config.yaml
num_attention_heads: 3
parallel_block: true
weight_decay: 0.0
max_grad_norm: 2.0
warmup_steps: 200
decay_shape: "linear"
Each number is 50 + 10 x the weight over its row's rms, rounded and kept within 0 to 99. Layers, rows and columns count from 0. The size before them is the row's rms in percent of the matrix's.

# layer 3 MLP down (transposed), 1536x384, rms 0.046, rows 87-97, columns 128-191
111:55 58 39 39 56 63 54 50 55 42 57 39 35 71 54 51 50 43 58 54 55 52 55 39 46 58 35 53 40 56 29 42 42 53 60 61 37 55 48 48 47 45 45 42 61 67 46 57 25 57 55 60 47 41 59 56 43 44 50 68 43 42 33 47
098:37 51 55 33 40 67 67 57 52 37 65 39 58 45 44 68 64 50 42 52 42 54 48 42 51 53 69 53 57 47 49 53 46 50 56 56 43 56 54 50 57 60 36 38 33 62 62 45 48 81 29 63 46 48 26 50 60 55 48 42 62 43 55 58
123:43 47 37 29 48 44 49 77 30 45 75 49 66 49 51 34 60 56 63 64 47 58 50 47 56 56 55 48 44 50 58 54 50 28 42 47 57 50 68 44 62 46 52 63 47 46 51 60 43 51 57 43 44 60 66 64 46 49 59 35 38 54 43 57
099:50 60 65 39 51 57 65 57 48 60 54 60 52 59 55 38 56 57 45 50 36 57 48 44 43 54 65 44 40 41 54 49 45 56 46 52 60 28 56 64 37 53 48 67 56 34 53 47 44 50 52 54 57 46 40 51 49 45 51 35 45 44 73 53
101:56 53 54 64 60 61 42 40 56 32 51 46 48 49 45 56 55 41 51 42 64 44 46 58 37 61 38 52 63 45 45 47 47 55 44 41 58 64 35 61 45 58 59 55 68 64 53 50 71 53 56 50 44 48 43 49 32 51 43 38 40 59 48 39
105:59 43 50 55 48 60 48 51 57 37 42 66 58 39 69 40 45 40 43 46 36 38 38 38 55 61 67 52 48 32 67 41 50 60 43 39 50 36 51 41 48 33 37 35 44 45 68 56 38 49 66 57 53 65 49 57 40 38 46 39 51 63 61 49
102:43 54 46 38 35 48 56 56 50 40 42 40 57 52 49 52 57 57 40 45 47 45 58 62 76 44 53 57 61 66 34 56 55 70 46 63 66 49 58 47 49 56 36 53 31 39 34 38 55 49 31 55 50 53 45 56 45 51 46 66 42 65 37 57
098:51 54 45 50 62 39 51 53 46 59 72 34 58 50 51 59 54 42 68 59 38 43 62 68 28 49 45 46 62 56 55 54 41 56 53 62 54 67 39 58 53 72 39 49 49 59 38 46 50 47 49 63 66 54 30 56 54 61 49 43 57 45 64 60
101:47 62 49 44 39 44 43 62 45 40 44 50 51 62 47 41 56 53 54 61 54 45 42 64 58 60 42 57 36 48 56 41 51 52 53 59 39 64 44 59 62 66 62 25 50 50 50 55 51 54 28 40 63 50 18 46 52 29 49 44 44 22 45 58
097:35 51 39 51 50 53 37 44 55 41 45 42 62 42 37 30 37 61 50 63 44 38 55 61 55 44 38 39 49 48 43 49 30 61 56 39 48 44 59 59 67 47 58 56 44 48 52 32 66 69 50 41 52 78 44 50 55 39 51 51 56 41 40 44
098:67 57 47 41 32 43 44 41 56 38 45 39 34 68 54 59 60 35 45 52 45 54 53 66 47 55 50 70 57 35 47 33 47 38 60 42 39 39 63 52 54 48 32 48 42 59 62 51 47 64 64 49 39 53 48 48 43 53 46 52 52 51 53 46
# layer 3 MLP up, 1536x384, rms 0.0459, rows 88-98, columns 128-191
096:58 47 69 38 44 37 43 73 37 53 60 67 52 55 43 57 45 61 72 25 45 35 45 52 53 31 33 55 39 50 42 42 46 59 50 55 36 43 45 45 40 45 42 45 46 46 57 54 47 60 40 70 36 51 32 57 66 44 57 75 34 67 25 43
115:60 44 51 40 64 49 58 61 54 54 59 46 59 41 36 40 47 46 52 51 58 40 36 60 52 44 42 46 45 75 49 32 62 54 39 42 49 45 72 54 53 64 50 45 36 48 35 37 46 62 61 47 53 73 46 56 65 42 51 70 69 63 51 33
097:44 53 47 44 51 64 59 42 52 53 61 51 48 35 43 45 45 38 51 44 31 51 62 51 52 46 48 48 44 48 45 58 63 54 50 58 62 44 50 63 62 49 65 79 60 39 43 56 52 49 58 71 39 36 45 64 58 57 60 43 55 49 67 42
104:55 62 51 57 59 58 61 58 51 51 34 60 33 54 54 60 68 50 49 50 41 47 55 61 53 44 48 47 50 48 50 63 53 42 33 51 52 55 47 50 43 49 45 51 59 34 39 54 39 44 41 61 32 49 52 47 37 79 53 53 61 48 43 62
107:53 42 46 44 48 38 39 65 39 59 39 56 48 68 56 25 46 58 40 43 45 52 43 35 67 56 44 68 43 36 42 51 45 63 51 47 49 29 36 49 53 42 45 54 34 49 47 44 63 47 59 55 63 65 52 48 61 44 39 59 52 48 55 48
099:38 33 43 47 52 44 51 66 38 43 44 55 68 52 40 56 50 56 50 48 50 63 48 53 57 45 67 53 31 59 42 57 43 60 63 56 53 46 71 62 23 49 62 37 44 56 43 50 43 43 56 48 49 45 45 53 44 50 42 28 32 50 57 55
091:65 51 44 36 63 59 69 52 47 46 48 49 40 49 54 38 56 54 54 61 40 52 52 61 54 54 36 59 52 58 53 47 61 57 59 76 42 47 30 49 57 47 53 60 51 36 31 54 49 36 53 50 42 65 42 66 29 50 39 52 49 58 55 28
101:47 47 58 58 69 44 53 55 44 55 49 71 65 66 43 44 48 47 46 67 43 61 31 50 46 42 56 60 57 46 57 39 55 43 83 39 55 53 43 40 41 41 41 47 59 47 45 56 55 42 56 61 45 43 69 38 47 66 56 51 68 67 51 49
100:67 47 68 44 55 48 53 69 46 39 46 70 51 26 52 47 67 49 56 57 55 59 53 44 45 46 54 59 49 49 59 59 45 72 66 52 54 48 63 53 64 42 55 56 71 27 50 24 45 59 70 75 60 58 52 40 55 55 58 65 55 54 38 47
100:59 30 53 67 56 43 26 48 62 55 44 38 54 65 49 49 50 45 55 59 52 58 44 53 66 58 51 58 36 56 42 53 47 61 61 55 40 40 51 54 60 42 52 63 52 46 58 56 49 55 56 47 55 53 43 54 35 55 53 53 44 60 39 54
124:66 25 14 52 51 60 62 41 44 67 50 42 43 67 43 53 56 43 55 51 37 49 52 63 38 61 44 65 43 44 59 47 42 59 52 63 52 54 55 53 65 49 28 37 56 45 37 31 39 32 48 52 44 72 49 52 68 59 48 48 49 40 59 49